{
  "d_model": 256,
  "head_dim": 64,
  "norm_place": "pre",
  "qk_norm": false,
  "init_std_o": 0.0447,
  "lr": 0.0099,
  "weight_decay": 0.0,
  "warmup_steps": 200,
  "decay_shape": "linear",
  "final_lr_fraction": 0.0,
  "seq_len": 512,
  "steps": 3394
}
Each number is 50 + 15 x the weight over its row's rms, rounded and kept within 0 to 99. Layers, rows and columns count from 0. The size before them is the row's rms in percent of the matrix's.

# layer 5 attention query, 256x256, rms 0.0398, rows 229-255, columns 64-127
087:48 33 32 51 51 52 67 31 62 25 48 47 42 71 46 63 41 56 60 56 53 42 59 46 58 47 64 52 54 57 54 39 66 63 75 66 51 31 46 39 59 26 64 52 55 40 61 24 42 77 64 32 77 54 62 63 57 59 59 40 52 48 50 51
104:39 47 48 42 78 40 37 74 44 67 42 27 52 51 66 63 51 55 25 45 57 47 47 56 74 54 46 52 10 47 38 20 27 42 42 43 73 23 34 51 32 49 51 40 65 30 30 80 60 59 57 59 44 68 46 47 31 54 82 31 52 87 74 67
081:43 44 57 86 42 51 70 84 35 27 61 55 50 44 53 26 52 79 64 98 44 53 62 46 51 46 58 30 55 51 47 41 42 47 48 29 04 34 37 55 19 37 33 50 68 67 56 55 50 30 59 47 53 38 61 22 38 46 26 72 26 48 41 63
090:44 74 79 72 48 27 54 62 49 66 42 43 58 67 64 57 58 49 71 51 69 52 56 36 57 43 48 30 38 40 60 61 67 61 60 30 66 35 77 36 44 66 56 33 36 39 26 60 42 35 43 46 68 76 44 57 52 51 68 53 70 70 48 45
110:60 60 37 33 51 46 53 44 44 57 64 29 32 54 53 46 45 69 43 42 41 42 38 67 78 71 39 56 61 40 41 58 65 87 23 55 32 35 59 52 72 64 72 75 56 53 66 26 41 45 55 62 50 43 66 45 70 36 47 39 51 62 40 55
100:47 38 42 65 65 57 33 76 52 54 43 32 73 28 52 69 30 43 67 55 33 38 50 33 23 45 26 72 17 54 49 67 42 32 77 62 60 54 39 48 56 36 66 47 33 42 48 36 55 66 40 62 43 46 37 48 25 56 68 59 65 45 47 42
080:44 62 35 35 38 59 56 54 76 62 37 47 71 60 34 39 33 53 47 39 33 72 49 58 44 88 49 57 45 22 46 35 55 56 26 47 40 40 34 57 30 34 53 49 64 48 61 39 43 38 55 56 21 57 37 24 60 49 50 43 54 55 41 33
110:57 36 43 37 50 69 32 49 24 41 57 30 43 62 61 54 56 58 75 25 33 13 58 42 32 41 60 55 58 58 74 43 30 27 72 46 76 58 39 70 36 48 47 27 57 44 42 41 30 64 42 22 52 59 44 49 44 64 60 44 48 65 52 43
085:35 54 47 37 49 52 52 55 56 50 52 54 38 34 70 39 50 49 49 72 80 39 54 43 68 38 63 32 61 67 48 46 62 63 11 37 52 39 43 61 58 36 60 50 51 50 50 11 65 37 44 46 65 57 46 52 66 56 41 44 77 35 15 65
084:53 49 27 25 78 43 64 39 56 41 34 33 83 62 43 65 88 36 79 36 64 46 28 57 68 50 31 52 55 50 65 46 26 36 67 43 57 65 34 67 39 36 59 43 54 67 46 58 27 54 47 32 43 39 19 50 30 42 39 30 43 40 57 51
081:59 46 50 45 61 36 33 23 30 59 23 42 59 69 26 51 46 36 06 37 15 36 51 44 67 73 43 52 33 36 44 65 47 51 33 43 51 32 28 45 49 51 59 59 41 46 75 66 25 68 77 55 31 57 37 86 59 22 58 53 38 42 53 20
082:53 13 35 47 61 47 39 86 14 33 66 38 59 71 46 69 69 71 41 57 83 50 47 13 41 29 54 59 48 23 27 69 43 65 56 41 57 59 47 58 51 37 46 45 58 47 56 28 31 47 66 40 54 38 47 50 43 51 53 68 45 54 62 35
084:49 48 62 60 53 30 58 69 54 83 61 70 48 37 46 59 75 53 58 74 67 48 59 75 52 38 39 61 64 75 48 42 39 42 57 46 57 51 68 54 74 68 73 65 64 26 32 51 25 33 48 43 60 50 60 21 43 51 68 29 65 63 46 65
089:73 26 45 43 57 78 49 35 50 60 46 72 21 65 51 61 45 59 39 80 39 56 47 61 52 61 40 36 51 46 53 59 46 60 32 42 42 45 49 36 61 48 45 49 62 57 33 62 70 42 36 31 62 43 68 53 77 74 54 38 46 35 51 34
087:47 48 31 57 36 60 66 27 55 66 89 77 51 52 45 51 60 49 31 63 46 46 52 62 37 43 40 60 84 28 46 58 82 77 50 81 74 69 33 38 52 52 59 63 50 49 40 36 49 37 20 42 56 45 27 46 77 56 68 60 58 64 72 37
100:66 40 39 37 79 64 13 60 36 45 51 54 56 62 50 46 73 28 35 28 77 46 67 23 64 35 58 44 57 75 48 44 24 54 78 63 52 73 33 58 18 27 54 59 39 56 35 66 84 59 31 53 43 69 62 47 34 56 55 69 34 63 57 30
094:62 50 57 62 68 46 71 43 59 49 47 54 28 69 38 63 42 42 40 38 49 58 44 65 67 72 38 47 57 62 45 75 65 64 45 54 55 50 42 44 74 57 54 66 37 49 45 66 63 29 39 43 74 51 71 60 52 61 30 45 47 37 49 42
109:23 59 29 62 39 67 57 61 34 41 58 59 35 66 70 51 53 46 57 71 85 52 34 77 45 73 51 66 37 42 55 49 60 65 30 52 62 37 60 34 44 59 31 43 44 44 35 94 45 23 73 44 70 34 52 36 63 33 59 46 58 44 27 67
090:42 68 65 55 62 74 50 58 23 65 40 53 34 50 47 22 38 54 49 43 52 35 62 42 37 40 68 56 27 48 36 65 64 46 56 59 64 50 65 75 32 27 63 60 60 79 39 70 43 35 27 39 34 27 52 34 49 47 35 71 62 66 37 44
090:65 51 71 39 41 69 63 48 52 30 60 73 43 49 33 39 50 54 51 52 39 75 46 53 59 00 54 43 74 52 21 64 44 25 55 62 69 39 42 66 40 21 69 46 21 50 51 52 33 62 73 56 57 51 30 42 45 44 52 60 52 57 63 58
085:28 60 10 64 59 20 69 28 62 36 40 63 35 62 40 50 21 60 66 47 51 61 67 46 54 52 38 67 48 50 49 55 51 44 48 44 76 48 26 44 41 62 45 45 32 67 32 64 60 45 56 37 50 50 62 27 01 53 41 53 25 51 56 41
088:39 50 23 48 55 67 67 44 67 47 48 54 40 40 37 49 61 41 43 61 22 53 50 57 74 53 53 60 35 66 64 40 42 48 49 63 79 41 50 41 29 37 70 67 34 51 24 56 24 72 67 23 21 53 72 24 87 50 60 42 50 73 41 39
092:51 50 59 48 42 67 39 43 59 45 44 15 52 28 41 71 65 48 60 44 43 60 35 46 45 57 50 54 48 36 65 42 47 28 69 20 34 63 77 53 29 54 68 18 70 50 79 60 53 73 08 29 34 39 63 43 25 53 54 63 57 43 65 42
094:30 49 10 40 77 48 76 59 39 56 35 36 43 90 23 50 32 55 32 32 50 52 25 45 33 50 65 61 20 54 54 63 63 43 35 41 45 65 59 64 78 35 52 40 37 47 44 48 40 55 66 57 51 65 80 29 13 50 54 39 50 63 20 20
106:44 45 73 63 52 57 41 58 66 48 46 56 75 40 53 55 42 51 43 71 75 45 42 42 57 47 53 14 27 57 44 23 41 60 47 24 53 30 36 67 36 55 48 15 31 51 19 52 55 74 55 80 20 69 29 49 61 48 58 51 50 54 28 53
093:36 61 50 53 38 37 31 49 65 53 55 22 22 50 53 25 79 58 58 69 21 59 16 55 38 44 42 39 60 43 37 61 46 57 42 32 54 64 52 35 37 39 60 41 74 37 32 60 52 27 44 50 53 34 45 30 55 97 31 31 73 49 40 42
084:27 53 46 61 74 59 34 50 41 47 48 62 58 74 38 35 38 61 49 71 32 45 46 36 63 38 61 51 58 36 69 52 35 29 46 29 59 49 43 45 45 52 35 33 47 51 42 77 62 60 30 82 48 72 56 43 21 25 61 25 43 50 57 46
# layer 5 attention key, 256x256, rms 0.0389, rows 229-255, columns 64-127
089:64 52 66 32 49 30 63 53 59 09 36 52 58 58 63 69 41 63 55 44 30 44 77 73 50 57 42 34 46 45 60 57 66 62 70 47 48 50 51 29 39 32 59 60 31 68 59 68 51 50 53 37 45 42 54 44 49 58 34 39 61 67 51 27
098:30 57 40 73 70 44 44 27 37 62 37 55 65 65 52 47 29 39 63 60 54 60 63 41 63 50 40 46 57 27 31 48 63 31 31 74 59 56 50 45 57 43 66 65 66 39 41 67 37 51 29 52 61 69 51 47 75 40 47 73 60 69 90 45
078:41 71 56 41 36 41 80 40 53 55 67 66 75 47 40 33 04 42 65 78 47 35 51 64 50 52 60 56 69 38 41 67 29 48 56 36 54 77 73 66 53 55 26 50 60 51 24 64 45 36 55 33 54 37 60 31 69 66 59 67 46 22 43 54
095:57 51 31 52 92 21 72 45 71 52 61 59 47 39 74 51 38 47 24 56 63 36 31 56 40 36 64 49 51 39 64 31 65 59 52 37 57 44 69 48 57 46 57 59 68 37 21 49 60 59 35 75 57 52 44 56 42 43 63 44 57 79 26 43
093:47 69 44 24 54 56 61 41 33 34 78 43 38 68 59 67 46 76 57 33 50 53 65 55 75 33 59 68 60 58 34 34 26 71 47 28 50 38 43 38 70 49 69 35 69 57 78 36 40 64 54 56 43 28 69 71 61 11 67 41 60 76 25 37
095:46 26 41 29 77 44 46 55 78 62 37 22 58 31 52 37 32 77 29 67 33 39 78 27 40 30 28 59 48 36 33 54 42 57 62 61 57 51 55 32 56 36 60 44 58 33 53 24 47 76 55 59 40 45 26 69 41 73 46 62 21 49 73 66
086:64 50 69 35 56 40 67 36 22 57 69 42 55 32 51 59 53 34 44 48 47 34 39 80 40 81 38 51 73 59 66 73 53 56 45 78 70 56 29 47 66 44 75 54 56 23 69 48 75 35 25 70 52 59 59 40 52 38 46 57 65 53 60 45
088:60 25 39 23 45 73 41 39 34 77 59 29 36 37 75 60 45 64 72 41 63 45 45 48 35 47 68 47 26 64 33 66 73 66 58 16 29 44 53 41 51 60 35 40 44 40 53 59 50 63 65 45 35 25 64 75 55 75 67 44 18 44 56 50
090:41 53 81 45 42 29 36 41 60 74 63 53 58 37 70 57 65 44 38 55 52 47 51 30 93 70 72 34 43 43 37 69 48 60 46 30 43 48 42 64 40 34 32 74 38 62 74 23 39 72 44 70 69 65 39 59 45 52 55 46 50 38 39 58
082:60 42 49 76 78 55 58 35 49 47 63 36 55 42 45 63 60 21 50 50 49 56 61 45 57 57 62 83 52 49 73 37 41 64 47 70 58 57 55 36 64 57 57 57 57 49 29 59 28 59 36 45 36 48 73 55 60 41 45 46 44 33 62 67
081:46 36 69 34 27 47 79 51 34 50 21 25 59 57 18 64 74 42 31 42 48 33 56 36 24 78 70 79 08 70 54 47 41 46 53 61 54 42 49 43 59 31 61 59 53 42 85 47 28 32 63 35 75 51 50 34 27 58 50 22 46 91 59 46
079:61 42 35 57 56 70 67 50 72 52 30 51 43 76 45 56 37 93 51 65 58 51 37 38 55 29 57 54 54 53 26 44 64 60 37 55 30 81 58 35 51 38 44 47 49 65 65 33 19 37 67 33 49 29 66 47 40 63 39 49 30 37 51 37
085:78 51 48 62 40 51 74 35 36 64 55 64 48 16 70 49 36 35 56 85 65 43 57 60 48 27 54 50 33 59 47 39 34 18 58 23 66 54 52 37 57 72 61 47 67 64 58 43 30 40 53 26 80 40 59 41 49 56 42 48 33 45 38 82
078:40 36 29 55 52 81 49 38 31 44 24 86 52 76 48 56 70 68 41 63 77 66 62 42 37 59 66 63 68 64 55 51 63 65 15 68 39 27 37 39 17 54 63 64 56 44 54 62 61 67 55 26 89 46 53 41 53 59 29 30 25 50 62 55
090:63 52 38 35 52 60 53 36 45 53 51 67 08 41 48 58 27 78 21 55 49 73 15 45 69 39 46 43 57 58 42 42 69 40 76 74 39 63 29 58 37 69 45 67 63 44 37 25 48 70 38 29 76 69 37 64 62 72 80 50 75 74 70 42
095:50 41 37 33 56 35 36 54 44 53 39 39 40 59 48 34 59 58 32 49 54 68 73 25 48 10 42 51 44 62 35 29 63 59 61 22 49 67 48 62 74 31 20 57 50 40 36 57 66 47 29 68 51 50 50 60 30 66 42 78 36 35 49 15
089:36 67 40 45 71 42 33 46 81 48 54 62 40 62 08 36 61 46 35 19 49 36 61 27 56 60 55 43 42 57 24 44 49 66 25 34 59 57 48 48 55 28 49 49 30 59 58 65 27 44 63 47 64 50 71 38 44 56 58 49 36 62 56 57
092:39 48 28 38 49 49 45 44 37 34 55 72 30 82 49 34 35 30 72 53 56 54 50 36 50 57 48 49 29 36 51 30 65 44 29 35 76 53 31 38 45 57 37 52 36 42 48 68 57 24 47 67 55 63 58 29 48 43 52 39 59 50 45 55
089:64 39 93 58 61 55 39 45 57 46 32 69 25 50 39 34 72 43 49 47 37 56 54 64 26 59 73 50 33 52 37 37 96 32 60 29 60 43 43 42 57 73 70 68 68 50 48 55 49 60 38 40 43 38 69 40 81 49 40 53 49 49 53 74
087:51 72 59 33 28 41 46 55 58 46 55 48 45 51 45 42 49 28 36 48 58 75 44 53 58 43 48 51 44 48 10 69 50 52 51 32 69 42 61 57 36 54 82 42 64 44 61 51 55 56 71 40 50 48 15 51 83 39 30 76 76 42 54 57
088:25 84 53 52 75 29 70 54 52 51 65 64 48 65 42 57 44 40 35 65 47 43 71 60 12 40 66 56 41 34 41 51 66 56 14 32 58 50 42 26 52 62 13 45 52 53 80 43 36 52 45 52 48 54 71 25 64 38 79 35 52 66 45 59
094:46 55 39 41 45 42 41 54 51 41 45 59 27 49 27 47 33 48 39 49 34 60 69 61 49 67 44 52 51 46 62 36 43 59 55 54 55 43 60 40 47 44 60 34 50 63 39 46 69 77 46 56 44 69 86 52 32 49 54 79 51 74 61 31
089:24 51 26 55 45 57 27 58 50 61 50 63 17 35 63 47 45 59 63 38 43 54 46 49 59 52 43 52 48 44 73 17 71 42 63 48 32 68 66 36 45 60 45 36 56 26 77 52 45 67 20 49 53 37 52 62 22 57 49 42 61 68 52 44
088:58 49 26 42 74 24 63 70 37 56 36 55 50 67 30 34 59 64 33 50 39 66 45 41 40 55 22 51 34 39 75 60 42 47 42 45 60 39 44 36 73 66 48 26 36 60 60 58 52 55 46 35 53 47 54 39 70 52 50 43 65 48 15 17
099:61 36 71 48 69 44 27 52 53 45 66 45 45 35 44 31 51 54 24 58 51 47 50 54 71 54 34 19 65 45 62 31 51 60 52 48 56 51 24 63 49 46 57 80 51 34 51 82 59 79 76 62 42 57 51 61 71 30 54 83 33 76 77 25
091:57 67 47 54 65 63 55 61 50 57 75 64 44 38 27 52 62 49 71 71 50 30 48 57 38 23 69 51 41 53 68 49 76 61 50 36 55 40 72 61 44 84 47 68 84 44 25 44 58 38 39 56 57 68 36 61 82 50 40 48 54 48 35 53
091:25 59 41 60 75 39 59 50 47 40 65 44 35 54 37 59 49 62 42 61 50 56 39 44 52 59 49 64 52 50 47 54 62 38 37 53 38 34 46 45 62 58 64 81 24 53 61 70 36 44 58 72 79 63 62 44 72 61 44 63 47 53 55 45
# layer 5 attention value, 256x256, rms 0.0279, rows 192-219, columns 64-127
089:30 51 66 28 43 53 73 56 39 49 54 32 46 54 16 20 60 47 36 18 71 68 46 46 57 42 36 55 55 37 61 22 28 37 49 51 48 55 44 51 27 42 49 56 32 38 45 48 61 94 67 80 38 50 51 57 52 43 54 46 53 63 45 58
098:81 56 67 61 52 47 73 59 32 42 31 68 71 48 52 27 31 40 58 39 33 43 37 39 55 52 50 71 67 43 52 36 64 65 79 61 39 57 23 55 66 58 45 11 17 61 19 48 44 57 70 55 41 68 67 56 91 41 48 53 68 78 68 36
092:73 36 33 23 63 39 27 47 31 62 43 47 46 91 51 52 67 44 59 67 73 40 44 42 56 52 54 49 42 66 55 72 46 70 16 36 80 39 29 44 57 42 52 56 86 60 38 27 53 58 30 48 63 26 57 70 20 41 30 55 28 55 21 54
098:49 38 84 67 47 64 32 47 65 65 63 62 42 49 30 56 57 31 30 52 38 28 26 62 70 82 67 50 71 50 69 48 58 44 39 35 35 58 53 50 41 63 59 36 47 44 77 72 42 49 62 38 23 53 36 64 71 93 50 45 15 29 47 42
093:43 45 40 26 66 66 55 36 44 71 39 49 15 53 59 68 25 47 71 55 54 30 24 42 41 00 61 35 53 36 48 60 52 41 47 61 55 87 38 21 68 37 61 35 57 51 41 40 56 56 30 51 78 43 49 48 46 65 46 63 46 37 73 42
093:50 72 77 49 31 50 40 38 62 39 64 66 51 52 38 44 67 19 23 50 30 38 76 16 60 58 54 55 51 58 58 67 64 56 65 30 59 29 70 34 20 41 40 44 51 89 31 65 63 44 54 35 59 33 53 60 50 75 77 61 57 61 64 21
092:41 15 62 53 39 20 50 45 48 58 47 15 28 38 55 36 38 47 67 71 53 71 44 39 31 74 52 61 40 40 30 59 44 61 26 48 41 41 40 45 48 87 66 43 61 55 60 66 50 33 42 15 51 54 73 61 66 67 58 35 59 15 45 21
090:42 58 70 46 54 45 58 43 32 50 61 44 52 34 34 44 78 51 00 38 28 57 32 45 45 49 32 38 31 40 35 79 40 27 36 47 45 48 34 40 45 65 43 38 42 32 58 45 38 43 26 42 27 35 47 48 49 81 61 55 35 43 74 63
096:70 30 49 56 61 72 31 41 41 26 46 45 65 58 54 70 35 45 48 44 36 41 57 64 59 47 27 61 73 36 44 53 41 45 51 55 50 57 52 63 40 68 46 28 47 38 65 91 42 62 76 78 54 68 51 33 40 65 46 55 44 36 39 72
089:50 61 60 35 43 62 64 36 53 61 60 69 51 38 53 57 62 68 51 37 36 66 78 42 64 48 90 44 34 54 49 52 82 88 73 39 28 43 65 22 56 63 56 32 58 53 50 67 43 18 45 62 53 37 26 56 42 33 63 29 46 58 42 52
094:36 58 55 22 67 45 70 37 40 58 43 46 66 39 27 40 27 34 41 63 54 73 55 31 53 50 39 51 36 67 72 51 61 34 76 62 41 53 32 40 42 65 38 25 55 74 75 42 44 55 54 49 51 53 39 50 78 51 53 51 54 67 40 44
097:30 46 38 49 34 78 61 69 63 51 57 79 33 57 70 56 64 32 40 70 33 49 50 51 60 35 22 45 80 33 48 48 46 33 61 46 54 57 76 68 48 72 20 39 69 31 61 63 53 44 42 58 57 80 51 67 49 48 51 55 48 54 21 50
099:43 56 52 50 46 50 64 64 50 75 44 44 55 49 40 56 61 44 37 37 30 50 37 33 67 57 32 42 36 43 61 65 49 52 57 69 50 55 76 56 56 85 52 63 27 51 49 82 68 52 42 39 57 26 63 25 49 60 49 40 50 51 46 53
090:46 37 41 70 46 38 28 39 59 37 41 31 35 34 40 40 50 77 71 70 51 21 40 62 77 32 45 62 53 63 73 48 71 57 33 82 37 56 73 63 63 55 62 39 37 48 43 14 62 31 36 64 82 74 49 77 27 48 48 52 57 66 47 49
099:43 45 63 54 56 62 24 37 26 50 79 58 49 57 68 52 63 33 42 72 57 40 29 56 58 66 56 53 67 35 34 72 55 62 50 59 40 22 39 28 26 59 68 56 42 51 59 12 33 42 27 61 49 72 57 39 50 62 77 48 13 64 58 44
094:48 44 77 61 37 35 76 72 60 33 61 26 41 38 59 46 51 24 45 54 57 52 79 57 24 52 43 61 36 65 64 77 60 41 67 34 62 45 42 58 73 35 57 34 68 62 56 51 70 41 64 62 64 12 39 27 59 65 47 36 54 55 49 75
092:45 45 46 22 55 58 67 33 67 37 34 41 74 31 44 34 57 46 62 45 53 64 44 52 32 54 65 72 53 78 47 26 25 53 51 83 60 40 58 29 26 66 40 76 58 80 32 39 50 41 39 44 47 71 65 51 39 84 63 18 46 33 41 34
097:55 29 51 58 54 48 25 32 60 45 30 47 32 48 49 46 68 83 56 69 43 68 42 59 68 53 40 47 28 72 52 77 62 47 56 45 64 64 45 43 55 37 58 66 52 66 55 34 69 64 35 50 46 53 40 61 76 31 43 37 50 56 61 61
092:64 62 68 67 42 28 57 53 80 38 42 68 78 86 68 55 51 45 52 67 51 58 87 62 37 36 59 81 55 58 48 65 50 50 34 22 25 51 75 43 77 25 33 56 43 59 67 62 27 82 22 32 58 63 68 26 66 13 66 69 48 58 63 50
098:53 44 42 15 91 38 66 43 37 50 48 37 39 63 32 52 52 45 36 72 47 53 67 52 44 43 61 72 29 44 44 30 68 27 57 72 14 53 39 40 17 21 17 37 59 64 61 64 60 27 21 45 33 67 32 63 50 63 49 53 61 27 74 57
091:64 78 57 29 64 37 29 49 66 81 57 45 25 49 34 46 35 92 29 31 79 69 57 36 40 55 54 35 60 53 34 69 61 39 29 39 56 58 34 84 34 59 62 67 43 46 61 41 34 33 70 56 56 37 32 59 74 27 67 42 50 40 29 79
092:35 63 48 27 45 48 46 21 67 59 75 64 46 39 78 33 58 48 61 48 74 33 22 40 61 57 20 52 54 54 51 42 34 60 68 50 50 91 44 35 44 72 10 45 51 47 59 41 26 43 51 53 36 56 31 67 48 69 57 59 50 15 78 51
088:54 45 57 69 57 58 45 37 34 65 77 45 32 42 59 54 68 45 58 51 72 61 11 53 53 27 44 59 53 71 37 67 59 63 43 78 51 66 57 42 58 63 36 33 64 30 51 62 54 42 37 55 60 49 36 22 42 26 51 55 37 57 30 68
087:42 41 15 55 73 63 62 47 72 45 18 41 47 46 70 49 54 63 41 63 43 56 45 71 28 23 73 61 66 53 57 56 65 45 32 71 45 73 49 57 69 47 26 50 69 72 32 56 13 39 53 63 46 70 47 50 43 65 66 52 46 45 32 45
095:33 49 36 40 28 55 56 67 60 57 74 75 52 47 59 27 49 37 15 34 57 54 61 47 70 50 49 63 50 34 64 97 59 40 38 67 38 51 59 56 59 57 40 58 58 54 40 65 61 37 67 58 37 28 80 42 45 36 48 65 59 79 57 46
094:79 73 35 70 59 61 43 14 48 42 31 39 49 44 29 40 56 59 48 57 53 53 29 67 23 55 41 21 48 54 73 52 16 47 53 55 46 41 53 42 52 68 44 27 93 49 53 38 55 62 56 55 50 74 12 40 41 34 33 22 72 34 62 55
089:47 53 44 66 27 81 46 71 57 48 26 33 65 64 62 37 38 70 43 57 64 34 42 53 23 30 46 47 34 53 50 55 52 58 50 57 50 52 45 39 47 38 32 28 82 62 45 52 30 26 40 34 36 41 46 49 50 50 70 99 48 64 58 44
097:22 35 11 51 39 43 53 80 44 55 55 57 44 50 58 54 45 53 63 36 36 31 62 53 30 77 44 45 55 35 61 55 23 47 56 28 48 59 28 35 50 38 22 46 49 73 33 53 72 41 60 55 37 44 39 43 28 50 48 64 45 39 59 28
# layer 5 attention output (transposed), 256x256, rms 0.0447, rows 192-218, columns 64-127
094:70 41 32 69 40 35 41 41 84 47 74 42 73 51 44 47 41 32 64 73 26 61 61 50 46 27 53 54 59 69 31 68 30 57 69 55 43 65 61 70 44 59 45 51 65 45 63 78 46 40 41 51 58 60 71 55 27 72 58 42 36 39 59 40
098:38 51 52 40 57 54 74 33 82 54 44 37 82 57 35 80 42 50 53 71 49 42 48 74 64 66 45 45 48 42 44 65 32 29 46 40 46 45 40 48 56 55 56 67 71 47 52 49 18 40 39 44 35 44 28 40 51 41 54 41 47 34 49 68
091:43 59 47 59 63 49 53 43 64 70 56 46 82 45 44 33 42 50 51 52 58 52 49 61 15 70 49 50 55 51 32 63 45 66 52 43 52 71 54 54 66 40 41 28 28 48 18 51 61 51 62 58 82 62 39 43 33 58 66 54 56 56 62 19
102:36 55 39 46 74 37 26 39 10 43 41 54 55 42 57 57 59 48 50 57 32 36 60 55 64 58 56 59 48 64 36 36 28 35 39 40 52 48 58 30 50 21 57 47 38 40 42 65 73 46 19 54 33 60 84 41 29 66 38 49 73 74 56 54
090:71 45 58 42 67 58 30 25 67 38 70 58 48 37 31 45 46 43 55 51 29 72 59 83 32 63 15 53 70 55 56 42 41 62 71 35 71 44 54 68 53 39 46 56 52 25 39 41 89 51 44 67 38 66 63 20 68 32 56 56 46 43 43 45
096:53 52 41 43 48 76 49 50 37 55 39 39 50 28 66 52 60 44 38 69 43 32 72 63 65 33 30 55 55 51 24 36 29 51 47 54 51 56 11 63 73 42 51 74 44 22 45 60 42 56 49 40 17 79 37 50 44 37 67 46 69 48 31 70
084:43 49 25 68 65 76 60 39 65 54 50 57 70 45 42 43 54 36 66 75 57 77 39 73 59 40 60 44 57 50 58 41 47 26 32 51 55 84 33 53 55 15 63 59 42 35 39 52 55 53 53 76 37 28 55 37 55 54 47 69 28 49 27 84
089:57 42 55 50 72 26 61 59 66 74 35 68 36 56 60 79 44 35 48 40 59 45 26 29 74 56 60 42 32 65 54 20 45 65 55 57 48 44 75 75 36 47 75 48 48 50 61 63 61 45 60 71 61 25 61 57 62 41 66 37 57 73 26 58
099:47 42 74 51 54 43 46 56 43 44 32 37 23 43 59 54 49 64 77 77 08 51 32 20 36 62 58 53 66 64 40 22 53 37 39 43 35 51 49 55 58 44 53 66 73 71 77 34 82 49 34 57 49 64 74 56 25 58 13 67 58 61 42 68
095:66 15 49 42 55 58 54 63 46 05 49 40 32 46 40 81 47 40 71 31 44 48 48 52 72 45 46 72 82 61 39 50 48 59 65 52 66 81 65 71 51 55 62 60 70 34 80 51 36 41 71 62 58 55 81 65 34 42 19 81 41 54 58 59
086:80 36 41 57 09 63 69 30 48 70 56 38 29 47 64 36 38 45 37 45 35 55 36 69 42 57 55 58 49 42 48 69 48 65 68 32 65 29 56 49 64 59 42 49 57 49 29 66 43 58 53 57 71 69 58 44 28 44 33 42 63 74 73 59
096:32 48 63 61 34 45 62 45 60 38 88 46 72 42 72 84 15 48 65 47 32 65 42 46 61 58 24 69 61 27 64 31 68 62 43 61 43 70 43 53 62 53 56 65 50 53 42 28 83 36 51 52 53 37 45 27 67 44 51 64 66 50 27 35
094:51 63 60 66 52 54 51 51 33 74 64 57 31 32 63 30 50 32 63 70 53 56 56 48 60 58 46 62 56 56 64 33 57 66 43 69 19 55 21 42 63 65 39 64 67 65 63 25 47 53 53 39 47 49 50 63 66 63 34 53 43 56 27 72
080:44 62 48 44 60 37 39 63 17 57 52 20 84 47 56 67 36 39 52 42 17 59 63 49 41 48 64 32 39 49 47 78 27 62 56 39 42 45 52 15 32 46 58 61 43 54 52 75 33 40 67 52 46 51 40 15 45 88 79 38 62 71 55 64
095:39 45 57 41 50 49 49 37 70 56 42 19 48 48 35 57 53 41 77 32 51 73 34 36 41 70 50 44 31 62 40 30 51 38 52 45 69 58 67 74 65 40 59 39 64 38 53 58 56 63 49 72 71 41 49 59 17 83 34 48 50 42 51 38
092:65 39 49 68 63 65 33 47 41 63 32 33 41 86 47 31 51 72 52 69 30 45 48 44 61 62 55 62 52 33 62 67 38 42 49 24 56 55 41 65 70 50 37 48 58 45 33 52 24 40 67 54 70 56 38 59 38 36 35 76 17 47 47 31
085:58 64 58 48 60 45 24 52 51 33 59 57 44 46 53 50 35 51 46 23 58 81 57 46 51 47 33 71 58 52 65 77 36 34 50 20 64 59 25 66 64 60 58 49 15 42 62 56 63 60 41 53 88 69 33 32 62 35 65 62 17 35 73 44
103:51 38 54 58 54 59 42 38 30 28 64 31 54 69 58 51 53 44 45 54 35 19 47 45 63 52 43 42 73 46 80 42 47 58 44 42 43 57 27 35 53 60 27 58 67 45 59 63 42 29 69 59 50 50 38 58 22 48 38 58 50 43 50 37
089:51 55 44 18 46 47 45 46 11 31 34 32 41 41 58 56 63 77 49 61 78 34 41 45 37 57 58 21 51 39 63 33 32 62 27 49 62 52 12 41 47 69 29 63 48 47 34 50 64 41 66 30 60 74 52 53 74 45 23 43 60 12 40 45
102:49 36 69 68 42 46 43 70 75 53 52 52 53 45 68 32 57 50 51 48 56 46 49 33 41 51 74 32 58 57 52 56 49 69 48 28 72 24 54 73 48 40 52 49 49 44 43 40 40 64 82 46 70 44 63 41 54 46 54 59 37 55 56 34
095:55 59 46 62 63 24 41 67 34 57 23 58 29 60 75 70 45 68 64 36 39 39 43 63 70 44 43 59 41 55 52 56 48 55 55 50 64 68 66 59 69 40 50 43 72 68 41 45 61 45 46 32 56 58 54 48 23 73 48 44 52 78 55 25
087:55 51 65 59 50 60 44 39 77 26 49 50 23 28 53 75 45 47 46 59 35 39 81 59 37 48 61 46 54 42 86 59 54 51 69 49 34 10 36 65 50 19 52 45 35 50 50 57 78 67 47 58 33 38 35 12 46 30 66 58 46 26 36 62
089:76 34 59 12 28 58 36 39 73 42 42 52 58 34 49 87 58 35 42 40 43 45 47 52 35 63 30 35 43 39 29 36 52 65 39 73 82 52 90 51 51 45 74 45 51 74 61 51 47 34 64 57 67 25 66 90 43 53 56 56 46 41 40 60
081:57 68 72 39 33 64 38 48 72 23 41 71 47 39 61 32 22 55 54 38 53 41 69 64 60 25 49 49 57 65 56 52 47 57 57 33 86 47 83 48 33 56 28 52 13 21 64 21 86 58 53 42 49 29 33 76 61 31 66 60 31 46 77 55
090:64 45 40 45 39 59 61 32 34 74 25 35 71 27 55 59 83 34 69 51 50 24 31 44 40 44 21 43 45 54 38 52 55 26 40 17 63 41 20 57 75 40 36 44 54 28 60 40 28 67 41 61 32 55 40 49 58 80 45 60 56 64 84 43
092:30 46 40 58 56 38 50 40 59 48 29 66 16 79 66 42 30 41 39 38 53 85 40 55 78 61 53 61 58 55 56 64 79 47 26 45 56 46 40 36 38 21 23 57 21 57 61 74 39 56 67 78 78 61 27 47 49 39 58 62 32 69 67 51
082:51 43 59 20 34 73 47 35 47 53 38 72 39 51 51 40 56 40 51 22 21 68 30 42 65 35 47 65 77 38 52 41 54 52 36 68 38 27 33 37 59 44 33 41 41 75 67 35 51 56 23 65 65 57 45 64 68 48 49 15 54 60 34 62